Each number is 500 + 50 x the weight over the matrix's rms, rounded and kept within 0 to 999. Layers, rows and columns count from 0. Numbers have three digits each.

# o: layer 3 attention output (transposed), 256x256, rms 0.095, rows 244-255, columns 0-255
# v: layer 3 attention value, 256x256, rms 0.0997, rows 245-255, columns 0-255
# up: layer 3 MLP up, 1024x256, rms 0.127, rows 0-15, columns 0-255
# down: layer 3 MLP down (transposed), 1024x256, rms 0.0621, rows 0-14, columns 0-255
o244:502521505473457421514548474487497515425504497461474505538470554576482496524576517493552494425522508531524517459518496515424587471472513606542515473464515552515459576428473413400483498484428534533513512527475545426441431536542529592473577451400486439509606482449497528504546566519474501541536486451541506449495461473581518520572550519534507505491465590467507577474470419463440525447464493440513441468451534512499450522418517492569505522521482499596420489558557565496531476521490549448467452521459504406411383575499449467433567435440464473492520476567484476549424493508457474487516509586459477486505545468523505496477544537587429589498474503510438568476489493429578358502465512624530559477561440484559526482416518545512427544442569511522454558502511432543530443559458467
v245:588352479425530504466555499578579551520602435419557459516627464415458456604435460467493476549577457482467560554427591562545532488591483468568484536510423562492506560588451566566480452559459584528526457505558560544504427582551471444458568482464533534536601518532494537549404495523470530527410532450530517579452512469498556412464462437521467512522455393430447524485547531458451506472553570512544514479419499542557556507494518562488589460483555452530524476527559532482513564549563453472530522444418520422500494499519473460479396503492461437472522491527517489547551543522560449452464485485487439521541552593482517550424547458561522507464485417520480505500519587471498441565571438443442546442492510467487426497521515513480446531508443549445470532489449440483485582498551512
o245:569474604540491592434431479482559561443588311478474444605514448535521595483489586505456447529478512450592469483450509549544458458492491513477519571540516558584520526473421546514438373427481479402531451455510519501494447539476503456529534465584500470454474537489563487527441519494483496493520516557585506502465547569526460560561450391549493434467461541512448454362568511472561472533476474488515437412524569512474496549495481485544529498536524431531497490533515514490491523522559464509427433577487477568598356496518596547485473543472527546471446432506525495472507510519527534545482522521389486555498490496343508550558506515489466447534545456510453539469445571528480446553418509486581483458498543473553463574444508500567477521574478404471540523494400505527485462486522432
v246:441446503569530482517576473514518519517564451477518498519469484471519444505492395421533436462548521530448553532546521516467532562524481430471613437661568492498495489398534487495438589486626473470530397540517498525524471412466636529484555525437507537558483580506454557526451477586527493422518489481597481553555434521532579499509485411532495549515434462511498471453406524533516510532444477465443521442566528521495543527542438603501509549516533484540513547473547482438565523381482499555591451503454578449477552502495506475444518498523539587458505560497564527494434383442494494562573574504399484461506607523599555513459518494559498490470447469488464477467532527543482414448441545505531518527532468436394610517576445456430544468522450490502470436397463437526502553486418567
o246:510498600564543530589503433520451476509465522453463472527470428483510431526538450495474519486470545571594535543508580501486494539466463592506524573506588564575526573487519458459481453481515606490599517535422541466510504575471491501523432458482474568498419606511558421434467531446476544559516456491416423433552497511500471579468496467548528455582480500537512543450491524481456516569514474454512488535561511526408463521518472406542483626517492476538537487486571485428535482522395517498498486510561511513426532430495545590433421597472499503530499522490578507523479480497486580429549619449514485449592510421545566420415586543467503599468544426492448437505463457481396446505449541449448538536413497568565553506494608462505540445529597458447518451474519463488519532480491540
v247:465525550504546578442472490479443515420421562602451542509594406425518517454501470562534507394486408527457491469508610567508461452573486492514578605471559438493385462434551495487428468478451489482499610486435469546509531459467565474459492591542503554521561512490466581539490524490542436680479643484556530509599539532534377485473531512585419540509464486468572540530509557530530437497449547425436484605480538504519450541465578402501422501389574542473516464449431452445481498430458514558488546425460504408555569573467465458471416457476485544455499536468500515418464542462453559554568373602544484436451446537575486450577431476498455484550525596454538481465500433506522495424464469507492650531454432496493428472480492475368485527578488459446467574557493492543509482532471548
o247:533534543550394578563524477540504511483563548603455419486543427448459466585526461465487483493504507498458485505597471547511422511429520424519480495521579469445553433515454527496516396575471466473490560569432454488518538530454478534416462489484478539454522497424489554464581454523494588550453512431625532434510509464454538491530450515584537572499514496502601513577531467550409450562420476357495497500416478474524459527488516510482494564565557480495487467434536523452421571552556485446473583518490516528512546462522483473446489519457563448525451579526367459527479483535459559473443577531641479507561538507441542483503439479579542467542568569485444514468581501568433511572529485460490408473474449463586429484525475458467602450490543470471552432562393514478427525552485496
v248:498629444480447508556463548499502458521468533506508440444515524603445489508521486514528477556480613577491504377492426569570437515494521552510529508560509553457454544529531464488501560469495471552441547436483486537486482569545549521577501466495451598492496445478520431503507495586478484536524586557525502620451568492473501489426508512505581575548506559477476590508474529517488438429469434594457512481457495502363421494524553501581574629519448540482536455457487517577452540408438458491467490494616469484512442517506553535529525486451457562487562581511533509490553433471422506470520355521535538467485472482548441531524501450578570560688382579557557462454536437549480457454452405574510517467461328530507488554498498431488524453473518490465546520523411403485511586462560482
o248:480508545520489456488468516600488473525484549493435560563556534438544442561440495494570594513470475429483373486498532562456414563504554559524528549506517566501543498532630602548529525523532491422586536538554498466505428510494521546516598489553518574501575526526444499553477452544584524515369521459562512527473571456565534437386509508524481552519587469377520526446492573461499523434533418542481408504473505556490472466552537431507591473534548512514584498449508517505552535468490563531531496469499507412453573558412427451466489499524527500530535533559497498430468532462576561451495352534601600570561499489515556506532471476528530464430484502497480480554510518511454447467520442456403527589477498507526504457545492489549535381535521504431553501490432460450525427611434612
v249:539468555525479539427421539501610565557473523424490461483493553520530531539514515487539501537436493470497540466496456419484496428516535546548545527529532572566447511508495506476489533556516730571411542497541479495468495496472456448501549474505544464498425555490511473545498438378535566515576451475498479574453497535461555468534506442481492509580477527394482482412389571446404521477564475460530417571608553462560603481548426450531465497527506546489510393478432500570485482512464496517416506590493512586526455462403450544400572478485517479466436621438488522471429455550436614570454477534531523518497554411527469374546459499467515534526453604327454509505464471449539510485495562450525561536495550443528493538421466501439430505480514495507558497558378540550439506496395492
o249:490435474444516423496585426517524421525468513484539476526451623505521524493450465373419489443565509562502540524482423436509513543431617414510400450567490489516509404412615513446478491414518541559483477422573476441525493525489605544439503560596556480513545416460523454574492441488497473518557523510493532496548478502472532484606500441443574536496533436461502569507589432446490477446512500540457588507567612546480447420532444469418460515458555596488518459571542486492445534414615480640487575521494567486524523441499409416481491444373555565389451582578552531513517462454540532414578521474571515474422604515532441510553440489497386466508357459458454584526557492524540459455517488533439486537572492462514561402430527561562431518477503471466432483558566468506550530568489502
v250:495513494560467424562456446540561550597504442492512495518560533526451576548558463557515458570503492489450540433604494536493481574468562451521468634551549486582476493490472449469499485534557515551458591462563501492414464500497464519448506556410492431515480527476461501419513513464503481512536512526569461448490520494524543544507466435486558469471511510495454556541465495456429443486555497469580508382492641529530522521457538470527530466460546489455367518448455576542455420505531465510502533449525481544533515424549413512503574603504547573537565566481481507502497506482565478500435518486437512466551507516552474534554539434477517439524466487473471509529558487468553544511474367423550474446482516516461413537508509530447496517485523486547417416503461542466564478438478500
o250:536475422458510447573422438506575492442588432542535448616576498446485476493584508572593476524492536513529523487490554436493428498417560450496511587432533548549464493454551576504536490546504529501524531541445508519496488515507472467605531549512438587496509528458533450481412545470494510471538513474458511548491511508547570464502566448500513497483481511572495517541410522467481471527518560488459464460571521436454433509537407517492614525478565527476498588486460509535516467467484514523416558598524568541554512507497440497551503508515492496483459513472513432429487541455476505567454490540527502351461429494620556554483545488554454438507460458463502538500440444393522506454480523457443488455531562548507445479523443534505441446475502487560462612550544476518480491530480572
v251:558535516513585430538544511545460574564518452587530497536487508558513527504428436519503578500456429481624414485507491478509606499576465489456525535604469509475573484437473568468492469456517562454502476496525447527472500452415545471484507514368450530488481488474560554515615573533508488575481481469501508430512594491561585554424493591500526454479470408541521504440477438513448544416535550491485522462542490538504479431527507552455445520474547441400455556520572440581524424484575506531631425461425561507477571534508465533460523483490425502450499536594488503475492473428529493513500520526426506502586497469509550503529366487507470558518574503457476509601483511489479531481449569508485512425517510502463465498470552495566493491481500390506556404451452496532419457444558481
o251:584412572449475605509462482525554453435515487435482451541516548451440505461450467424494573492433500512477484531423516528493614444461446544521472450520531502419458547497478475510512515485587500651418411553450561385530441569504506502477482412467441511494483509518533425500480508563604510501507417462447583482500456446531511584427529526515536499459449519529472513516399498452515594518453569504535475425549462511534578527501515513426402545492572479482523557518498457420552474549496519541467549492433526469494536491470375569529457398491494513503468394532467422487495471555434534525523491465572504447527418483521468460551481519513467502529528598509490494575507542484529428513499473442488464516461493479543568466515420573562518540503459487526477505443470503572526456486499569
v252:561455517490469495457582474490454549462495595537454399397492504486501466550541474439455599508504432462527561502578563562564514457427588471486506504556485534465475524597504383498426494459448508535465553577601433559457545511506477445565458508505528526473545590532543440575552592489496533427549485523452560528573482466460486462469564450500371510525547485571525482474538499394453513514516493591567582531425547499490573518492483495435441475398525409426539501498489542534562472442498519453480521480494480565474510515531466477379455483480471462538490533486466577489377459372532448475545554468519506512419524531458447438496422398568530462467498473596471464442589504493491485501504441508459504649484513558485518549518584500508437464483510496581532462495466554607490470540525527
o252:528520484488574457507572483526479554512534552500568452485522478606551522573587641446426560457443499500516481544421552483419441409481455461520462428487479616530428536479516560451540496443553516529517535469475495539446556471439457558454494544496511439498463479569474513565534389550570451505572551590472493444535517536540564478464520465390531452563526527496507482419493501471521547529462427408527513436478484521519552507585551501480511387461512376537471463532559605492540495494558437527467537542483476544489556423476424496484449448480568557523477479491433521497518534398422476487577538533537416545513457476395461419444468472511519623528431512471587472521533518546488539563486579512536525523438562561395556515483544494622526456504552508499497530562503546574535449471552514
v253:491486544552568469497517563398519487513548521507489390548438526636495479502557520442489504508544412454475570387547535539473530560471515471473642511482437521513407456541492497496587600550497489448459610553487531482508462592405438485474402557552549432495483395504523488471471566506511448535609530563469422494524492555425490484482464436441552541466511552421540454540417390536569530364534476526563523549514507535470418372487504516498444582478529579438474570545508573494530504521526407466556617522655479511512510486520553642516528488509499551464411457495506491538471478541439485447424425624517496531528448465513457465536557489483527630422543376471513473527502522556585485469456496549469497480539547576474482548477510455542419471604550577568526562522467442438495563506437519
o253:470485526559523598445567550528501449575477519601486500464502458438466378496482490470535510520468437516445541586422535550476598573503462447575526583472546526427502385545537569587458501511552501405553441508506426540476523529447545478500429495567536541426525495479503424456579495532540532541532564459522500540507544511449509507487541461568480570509497539508511533423369496511539455474480597498501513415565520483474613426513394606566498471503448527551487534448464386545488503401524529473484510520529592488551561502597461444478503456496548472545603475387485516414546528473460528494549447529503552488549437476551416514392447485486407411414398452569586558562587470578583509521493535543419508545509524429467476509491483566516439382519534556462576566474509493474495500571525537
v254:545487479507491499560500483506448555463454491558563442500583552452521343518485409497602571498475539546513546511500464459430459522555523500480506565569431445544477538511555482437502453434469466507500461502484554447414487462448624438501522464502436489549473468617395509526510461466424402599498517522368469408565524500576457475558577487370442559522505531448516456501480562485413480604584530586548482585570453583524485521479442498405434509484507510505476558460426512514523410534413602581627519534509458562428449574596598429513560446536554575512444517543512500493509501541606444536459482522543467605509481391482527521584500522434502401411545525563553547543450503453445498484452499520534462548541599542569449446509563471476543543535534486486462561567539455441511523452506550
o254:445440487521474544435441595511452544446426513560562453535534526516552403558453573557515474516463487547465439426451503462527525433418475521564490454505518472578494472516366476496622500510398525489409436579550580499430546458512534507542472487463521475550493404456457499464504470570548517546563500543507472550545507427562507470561479483460448596482566616425586629504542430517424626539429546568459634505463515417519580515543440510496444423488422556455421502479561569550519469581411494500467473507436480493383538547543431427494524489488533491403454490518478474521440350498495412521433545489522462522491442398430408483627578496520494578604484416367488482483454507528470466467627503434496504519406450494489460487595467460434475491474540495552479498576509536537432501508537449
v255:570451570518460504412528498512472445521462466552527464594551460534441402499482530516473575469525441500447524487483541467550520466495473505468459462509532477545483562513417527473506565506455520493477502559560519480561462496447480472533588366483571428463376510510466440492417462573533542477422469479503614479494433463557514530546585510446435518495420503474509557581526553522594446473501459402437455457508388494488565456524412544460473554508443461506578466496572557541427450502381495458458504552427475564532632437524497470472496443456518422516463608399440583518549447581435574454426508591495478513510532459410539482489496429506498484513378499532430457376536519406597474500600394415476483448460539441516452512479566522555426480437416521463534554509537488386476559537419606
o255:417372548522555414566513396466489504455472562508539508471425541496505518545516573508412518523482608521634530555583545428532445492528519488541458557450421394478509526446555532447528498415543578476540448449513514478520524463532512538567538501576511532527542482424524388530563468521512466547450495614394432418480500470476507476556461597473477418476486526567515514543469500550476434509489499503575551446444515533596523545490525559551491464388493490477472468415501503474520597514446468549503484582351498527577453498461569527561511504410542490492565578412532479487475452510510517497586519537421643578378514547436509636497489516550478492647459461469447442437522477540471487539496618575507437559594485411490499481495501436501407446510473507511466443467482528490505448550565536
up0:467471396521511533472478431470535466556514556466545551456581515459528515469543462532510503456544431430429520486492431480482514543558521464558470499462426440484551571486505507453528504543533515500573490453497370507533543548450444531528530495534462502544455411451580443470522449511445464387477455542552470394496517508400406524555501588527449501555443471564583522561568563472551383411536449466556522474578493540435598537438475481447480534497603476532501477510548524538453480506498399475477474563476489570456520401562601454603472546402532462464454563503440486491507458567483484480510491519461506512499572470529603511509564477475545517474639526603460571484473496516527486552557498535474648512578521522493605517389475530530474475544549587471474499531544527484473485438539494
down0:478572505562447468528534456642504520508526521468466445455441497517541488487556553501449465487507503453420546521489498423416549514526495528540463457406467447529431512432462482505525392420446473442452492384534545499497538535450523486504455495506574522521509449454498560559583536589477515473594488530431466534512523572491553486487460589520437546559469473583504548458493494530507487518446488512475550546540525339554574562562443399544534567544535567586496526385531432446474511467503397415483454524534442453486519471435485472530455573418471560556437537547473444413423439514455476533477449483502478579564629524472377543550513438513517470492546446426431514422489470509468515408432549447348524593568533455456506475390494406470421549415435525452537587513487458493375544455527425
up1:535562451597533494482476432435478471554566516523521509507537564483533457527439457484436530439456495520515559510547526634488507520533489461506430620450472508528546547485496508533555454447526535511530448485448476501535532549458543482489507582489527538511455584519562456450517482458458512551440519529453436396479484552570563420508478435591579539573506522509459443552541562510468474483469504569489423525454435436604414390577436456486434534488553506442484453523599487435421528483499451593568528481481525484506443517467521551554530517442446505609521487556495493484495591496466609553512562485537471452490501531577536529494477540500533525524649537568471457500544395480579440497427462494567519578529502614508482525421498461534438529434462428472578422514584496507509529566514473
down1:422515615434431519544518561514364486479461549566441494504492505561502526492434472487528534538465497481538512561369533473536501440577504501497496592484451547442569422644419436498484442487416565436530481494543486464471534570461472514511427500492439523466512513571417464515397522508447488464488362403589591520388536546415512521522504499445390476455422459514488500495417517430523416533503498403546455482574475553401442492530428499511437523504508486415468407468490479544530427534454490463480475461547498588462523482533505484429534590596534472513460553535524544482550430493558542475517506535493467463581457405451522509510457514494511488461518548492569426560495552535505461467565533444512561464460505514600456515556470489468447489483502522473544532530489390502467522414448458
up2:462553488519485536516572526416492507578509446475520515556515438579545398528451563587509558518523501456576487525395544405453521516451524466464450557487440498538531513508510567490530446421511590434455429483547496496569554511504546468515524536576507592531526524508453466493539496542424471498445513483440472547444495442486596484567474554528426468504556508485462493408573522500511500497489509583488589453504482470497433477418612487496506495538548448449483518567382456489416574425490502500501589545496494503553512465483508553429556451449571461422511478463519462517533519462501501505557535538538498610448532550511507473477506547602477510449469478520451505573576522501593527434449485445468480451631493564469474511564480497533561477483481534590531434580483458464486386571531492
down2:448491448460427582474487495495547559517490526546586530513490557601501476485522515554523519534485540445548496485512490513501532529391509468468460474535435432498491544615526512572520496500476574410591480484502432525539417509439411487598508470480495515560545543507506459594526498504458453435517514447448511480443462513481527488497520483437448451422443492592440521487483488596498565439541522534411498531487473489501502572517586537473460535516546547451426474546435485492444380574490547479519577538444415562603453529492518573512555420540524420523522472517547457479534429469496418474455523471492445548560435466526535508470548558509551498475534483596501489468432561456537517426503432553503557575552483565434512579573474487510565459491511446464389408527410495518483503538541542
up3:435476514578508445449450450535469503560497438443469383601452481511565470485471503427477545440575514530527625476536518569551496516489532468460554537478450512544530534548432440426494458488394461512414475495536542557595473627530471584497368488471548553553450436542430503493453467515464433476520482561541417518593438485541534499489527484480488471454467467472476478529525404496448462511444541511587517462507531513515546605569479478499505471538580392528465488593529449457444568481536532376402454529466559562538470446507427471483594441566532547433462460617511535455511517646491456439563503462411534373442424482558419446492495650505443474516501462564497567617418537470539566455487535514474475455550493480518448544518615441578485458527451501479544466450568599472507476486598523
down3:441552470587534457486571439472513517428509447568581450472478564450547584511512545516519502411541514532404565427493537392548548442559514585499465499412423556543534398462488492490475433459477536484387509441585543500583506592455523591468509535513497555479400478545424651470408455547487556435461495580539494565587479484521555499621539433457549379450507493447504484457503494488440622479542574497487475516452447416526559493559453514514564560556500452471514450417580399568559624331407500456458470524451494482493443401525453473577556495530501463559515459552539492523558501525556555508458504488448540448436514430521439567561428569573526498524468542518371527595458520434471532473485520531535465499492505512446561487534505462444492412559570506441506479443465492459498501521450462
up4:429497468537593465470487343523552446567519474517416455495411389487477554513580486438549533479520454548606436427447452550458535509506502443557484558427446503550508593566484431479504449416504430478478477463562509475498442437460513466477539446514584527402598498469499579485501496541513509492583517453477464443554424589389516494582541495429458458498535393442490453503553582593470473458635467474537475522472420472555494480501505533488543529453538521565470493469486449530485473378505491504504507524482382484501566567470487463494439521465471482470483526424480447523465468514513507427510506391469423492440419379452569433495580366583421516487539570455458530418524518618527479560474527492548431541504458553438480622463497578517498508450467492485448499382532508417494469437495570
down4:476598425520438605407495587518452579500548460487476562482504456456458547448506453528451476449408449514444581512438575500558556427541475383443622516512522463472546588555298468576596469461462582522509590512391452547499462579515494445450402552443526478558422411504486534464529502515512489507426591493463434476473533546440462625525373514508533481514522500577425501426552509482497480518508517486511406526543494535507387475416451427481539434535496598459432568536495417493413446452495442510496428426523506404418467479542478497505467446566525452587475441520526419479485497482415561564472521433504485450548527445450600483430524482490469510494508450501463602581480456569563451419533538483519496582508531517497504520476474516477444511506561502486464499468574512544522440562520457
up5:434492484568480517484439445409494476416498537460512548526347536450532490422474546519429511496484558489500491434526566447514565418405549591473486380505496537503530586471498473461521460477552440476538392557473504560481431504524453532437497505485607447541569552450438519544473500492555494604446487544498513555513469559548455508543459501539427508498483548491621482485430407477519543502531498552600441440533489478598517439515533504544494508508494448475451474474537578616386476426463546496439491430440455400433621399439412452571580508509420431515484469478498469496510534463449530517434511525475575512511598564637546529512516498498463413471496428539509412451530522617504502486503570408493548549459437393516478591504523497439640524553481434584502527484434499519507466422410439
down5:569497533499503533421510474541549537520569542509432535553510496478528504460499487501452483414491590439573511534510581528452601438372581400412417553505527509581482465612462533530484473544495484444509532512464316516409494491517547559401541391455524470528492534418509578488581489493526611433519473530472544473527449557470445547495508410496584515441429514533523525569475460493584474415476508522568549444551495435472494477489503565546529548542455516471450449447475474486452496538488475531514483520453494445475520467557566459503570496529603549429579444436521497523510537378578514534399411533554474523472453502461500564487446486480484464445488451391556405512496543513478415465529572419443553489448512536560519461412440479563453539506506493575506479578473583555517411427438583
up6:462487453496560464491477527567499479551503406582528590509513508606461520511482594548469512501590495551453514471541532482401553524538456530485487617487511511427467484449535431557409440578504468424484436521520527501534514458450433395529500423452528581566526518499503437503546513437501463430568518493430458482556537535452599482574575362473449485492543486465532489483510436412541522557505465403518461500531541483568517522641461393607504521516513485555479474464467433490532524499486389520667602442482526465538407518544540401469524464468488483454515477515496456545469505520484439448457557514408450567430426493547494467436497479496528470494416423556480559433461564525435454608542435541407447554469484633510488461488465533522611553539581445481504482561435467523497511461505472
down6:556459553487459358478404530524479478484506443496518466519552511507534496403432583549515477531528474542571543554481471468519525496471501456475501512438560559566568500570482554546448428580490453515535493536527499564509558525519557460485502458460471556592566499439559525534471558539578489412447494551430457526584431449521480439511462435483518449543492474481478492518485499484562507564537577462590482623509589439515514541506489451426393425564445443508564525481453550511493466488431497530570500502569525550529587480514561540475472447552523497509551444450496626624516448471535436381554564523395497538490505601476504381531507482529570456434458470544474498464410566446415436516531471493435556512436431551541483391497416539490487461550548496474423562571510534484481477482435490
up7:500577527442485493426501522505489545460468552507529504583503464539531483463533552565539405547552486448511390471496496473499496395545460550506536592484533493459489557556420499418553516604432513489511484589529543460558501544541430539496349552473577520497447510497508648477523462431476502477468493566572512470505507560450451554533432500468508564546539514555432520535453521537453491498429418538438493541516472527581484524493548545483461519555522403467550414519577487500537523504451493432583531462601496446446452516527518467563553453508452587454468474458538440479414511529503555477532446423460570492485497592459534502538576454395585499577517519497556471467409524500418518454522556518569583591562501451581484539509438534549458451420513559548575533535497512522552594379574564
down7:539463541547601526482449524472454444504502494540552535418481446451450412575533570475614561517483510576451395515424468511541497537396554451503477319516524492424457497503493467487558505433478438572510569549468501442531533479533542501497520541485657567415607616528482469558452478428550538470455501532495503449610549422438508456491557461536483506511601527604500493596542540508480446532551589544471446508431565609422384489508467540507528554435606560474482576483522529513471534538527479548606466527546478553513466482455536525550516528578500473481531470523530483485463416481416519450482556578472451516537539481449543474447406505479552439499514498489495517477500492475489541441523417519502492521471599489548590433504521413502383497492547529430448528504574539512401515453600595
up8:570427488531540478477502490553469475560397591468462550494566544562552513582529536490555560558500370516484517522508480534527517511482517517526525467424525510540400446582520489509548527528454533488512449512433499494436515501561567525578465439447450608433470474536470403506603498544348465472552487547561458478517468495500403478423565470487423499519411555481446490530428459567496466513457511509425547422443504478481401497477487488438530420514392527474438541518441470493448562534508535566455440501514474455578500461582555578513641501521483445420513494501489451415444558450561495507443531501539507529463565484462529550506520559515523513517455516506549575450562459504495486553566485498382557491519518467463584535462420544543491453411529519508521447517567434594617445570530516
down8:515479475489537558565470533482442405552511425499513530467497484479508437525528610447427479401506367522482445531465400423449417603509550543546484400491459537467492548415479517503506490485568524509469517513419630468505470472521548508453491460502518366535443484522480444502537433515505542501419404508577452510502475469513548383564468444447485505463475508523514501474586470622466434514563460522527537571457397500402511470475438462535392451515448494422477428535510471529546483459558483566512452433470543392408566595543491562439526448424459489470475466414577529495490500513570438441535561473564507457482524527509507514453564455481494527549394572509435493407479415462553445596545431495456538436498612578582519533457517507555478500493547553506561641500508533472406399510574527
up9:510511418513428474476467421439493489521476439563514548501562509469556517496540452446532466482552363391573455461516440463540475492449478546569527472560479441418453543532560528451433503526628563541608435543464474558604453438519521492384477478527479500561465547488571560490444461490550454500417377483522377565518514524485574523486477518569465515499544498464498501556512508391489439602535467491523481460497575482583530551529595569457542545516535523481491509435492433469527487473501527540517486535621506529502484536558548419515456458416455519421561444522543501491562569480526485463542481517391530378535524572603388486455473492490459371458535495476533584468542522481529410551461510490481487554438512390528438517501513484457466498500486412524549546522546511409451455536421486
down9:498516430440468515474506538515418479485489450521469534414540472516455468513416589435527564473488470534557480468473623379602485490444523521469463519549551504512490587558444487398480563491591519423509497443566466491543584565556436417446541528498452548479436499582497563531557513501434550440486552583511502473490504522577449539458429448473491528557471555514453551435482531483562519439496472470526529439510489511522543619496556504485507432514547614429471425584444494507484363456458513476511512536468443464544463438590490537542546486429473513526590513533524524505527558451603453496464472465496513505472603562535419472491468546485480495515448415542561586496428438507535457528452561507419412507509497487365436424521534407588522463440448561503557479554475514600536436475409566
up10:466530524464485579506478444588522433542403490449541522476475494628567503446470586501423418586473477476487413491466497509524455446460418450510437545521506411575451535472504574517401529577526603493440512498543492529472468552498484549492449456491599492513485537556508490407516509515509494527568435522481528473598558527579484526498524387453457538409417518488515533546425487475532503502557503554483462419371542456459488481469535526580424498529432538406499511663491467438428517486465507462359527502539472515429531443505519477486529532459540384484495440558571565506534488493508477528466546461539626384588446475475490469501566414485413564477543415567438554446569497501586441449544380498499533492497478381442512521494439535442453492473485513510556520488517579526535464463561546
down10:482609518456412510396477430508563447518439523478504573471478513563476538536460548533398506566476506513502507507432429553461443508505499422482583579436591514464494540486499447515510491579501555539482608475516528584432451495566495468510498468528535482453565548465436495468532457507593462543555409504516473426524484442596473502457502465430432542445479489451412476550529440496507502517522472550494529438394561506493441547549489503535460465595457494465536482455606526502406514477537477465413542518555565520519544484511499506531573504526608379531546455526603480569481563437490509521412541504398556463561500538575486571572570572500488574461508501552528546535449394511447508442548494466563521493474491520457479561533418559469487548493493472518606547528461525528387503540608496
up11:430449542500483506465563532474582486532568540565461495540549495545429435580462497494532473432467478442435516528528490440473515452510398467454456454547433318564425543503446553497494477513413512404549509520522526418554444513538458406502449503471384541532552510433483557568486465542578521492430588485526444494553574376549613501568445516519559574549502485517411593448525467532444468385507418502554532439496554480447515550513532545564501463432466441474531439373459443524527475479519593507450487507485512472546434520508540524545504434500574449618570489530526475505543572565461484415494452532477536603487567533537449499527411595592507452504463466487470605463502591473581539565530433522442532569472487580505532498499480529471512473486568511478584465507484395438450405603478452
down11:480519464558449468475523467445490421526460569515489495546542496502374468480528424496577459456417502511447551518484517509461462517532468569457494558604550364521506529485482560495508531405494604548496487510517541451527428545530443422587442539476481446480578501519616524530492510510484466520481485525500453533468596582544457516478508522464507584474540424553578569537550471551552482490610407582412507439451570467515477487530481527487511540529523487497495486484461567547512496490553510388460435517472516484537448477418490552460540487510545495524634429499529497539586544507522462456573454534493524597569577551527374592520479614589445453520404558499493510432493511503466530550533483580499458427518541633411499638543432613532468499532501472524598431473416382551502556526441526
up12:493579450496458419537479484530527540518542481469499569450531519522425445580579523455459438390417457470499486597604547504480548494446540560496551514547478456490519563493533588506490476512535543530432576528475536492483477489516572481574425564476617528533477529523531344525462539505469494516486501511476370596566495513475479465522439509422510496544532558577557473518486542498491561467443516474527529487511511427546484440545491473569561590457495506511506446522560468575486565523431472517466419464488589469458489491550517498466526333443504450457434536471503527524491467575547535435523463585544445502582510462476493438490555499534469539459429582544577522455503550578444598518495571558463475547533458471541620509531571494368468390463557603501517530399506551550576534515497421
down12:531523523471480516535540571495491491452413465488609530578477443615521427417485505517348543568504598547538462464466460587520495458455556469527481497561482472588557542534486474531452489507536511520469524498530452551439482472558460476509416485551377442477492467473468494360500460418415459483476462536567434502506491459391563481478432504574502521514517541482480543531441403552437434497405470521540470575438591505426491446545504449519468494489551464513505560592577578406552507442482543486561424444525540458523493476558508513449563467571501448500527411496481483536405522477477524470396548500539565493509484430521561415496467429562557491507402557462468412492395510557505524483501588564466452592494558572552514547548466590457460453552566499540535542460457541490564569450509479
up13:394536477443535509469459437464525344498510518456395584487474486485516537436484387443548595463465429475450402477527520520608475488484515473536533513483482471418464509496473525492516457541475497420592504515493514516458572513516554550470431579515499477507522446520540451538534510548498474432522505604434468470566503481467464403509514461508567438512513484489531566446483470459496576439497508499522590473436563530516480539559475476494546582509466555581480539492445528509551605502488485427571454478542600468524392497538532431536495511384562489528534475638431473474551488529485513499420509452567570516466525544428445464517478506421516535439584563514448598472546417538442518531501520530486550533590505524493580470510429490533527425495530494455481495479530410586574506473535543
down13:545542589450539441452491542466536417462615576480465533382515551607579508414470545443563541563589555514505451468581519509496504507466465483464463505554492454480484444483456470537471506560595473488498463424486573400549509530516569560476474464505487452422507538486589421502615502495559384542535453532377503433480581501549495504451546565498528458470544465446444445460528548577462481509468498499541474448465450557567543544581448587474550562489529580472481509464609474518578530440520552467512540497502489414516510615581434465444445523439534548431545488501525495505506440523430508556471452429607589461521489545450434469519518444396523482492488562514509568431515490480476470538523540499452545397468511473479526590462501495559564437473403564550453570542488525474462500533522451
up14:452493436484514445558370342622521588520455502506526450525568467519481429473487491466533491525493467512462501533512492527548446503445477624513499458489431453534475511445451530514526526445436562366479578594556534477539543509465551554448546527513471542442481553545445506429457508492550458508477404413425509546531500623570420436495499524504525499503425462511588516459509420495466541506590422502488551408611557574502547478618473539595489573465513422472505543361494496505479433499542383448468483567403524509560443397438553460526438445569556589567475543431447454480493514576470442572543427526609544518607550453450464492520620436485435546470522515630450513516560536466562486568486505536528496560498445490545437546501562464513498472571488535534494393520494502438506515538565571
down14:516421490552479503545368419479579532471493573486509471582496511483568499475504568566518496407416469593474435537469515480626446517539562546498594450555511486548560518490466492547483516426562437509514462526557400521404552479442464366360465512477428540496527446453490561526575497469612472475509448445499516511467486496483581468494486492559456453494504552549591457434562376526485561424532453509459471494559592537590506472558503468532485460483472544480527489534527469521454445492437432431520516488492490550577567482429529515504562454530475504501553474387396473549538538491545555416487425506409589577435512444566494553520515477544547585521470520597497451447524541461515479476557463500494555550477483467616392519409557570564528408560391390408499543484462471492337478552422514
up15:432508530460532535486502459477479535558548573449551581519419557454428550483539421528514562650498557528516470514563483536504364443469360486461487569497471477526474389472484535494492471480547443439543473500544625535469391487556532464423469447451500453423511468499504603535396584511561419576463451521548502514482465558503467503543461357426449470482514521432465455511517550391495397527564522533573544422487568458540494472485634469549424597558389549531478482490490535543514529593490500517491573495399400439453588435495610434481484435463543480459508537512511501452521525518551462550524486498485555469522575556358588569504573546539506487487548503448551542645413491546500511501538437545509438488532508465613525496478468558591426454449555550490529543438469492398458531408525443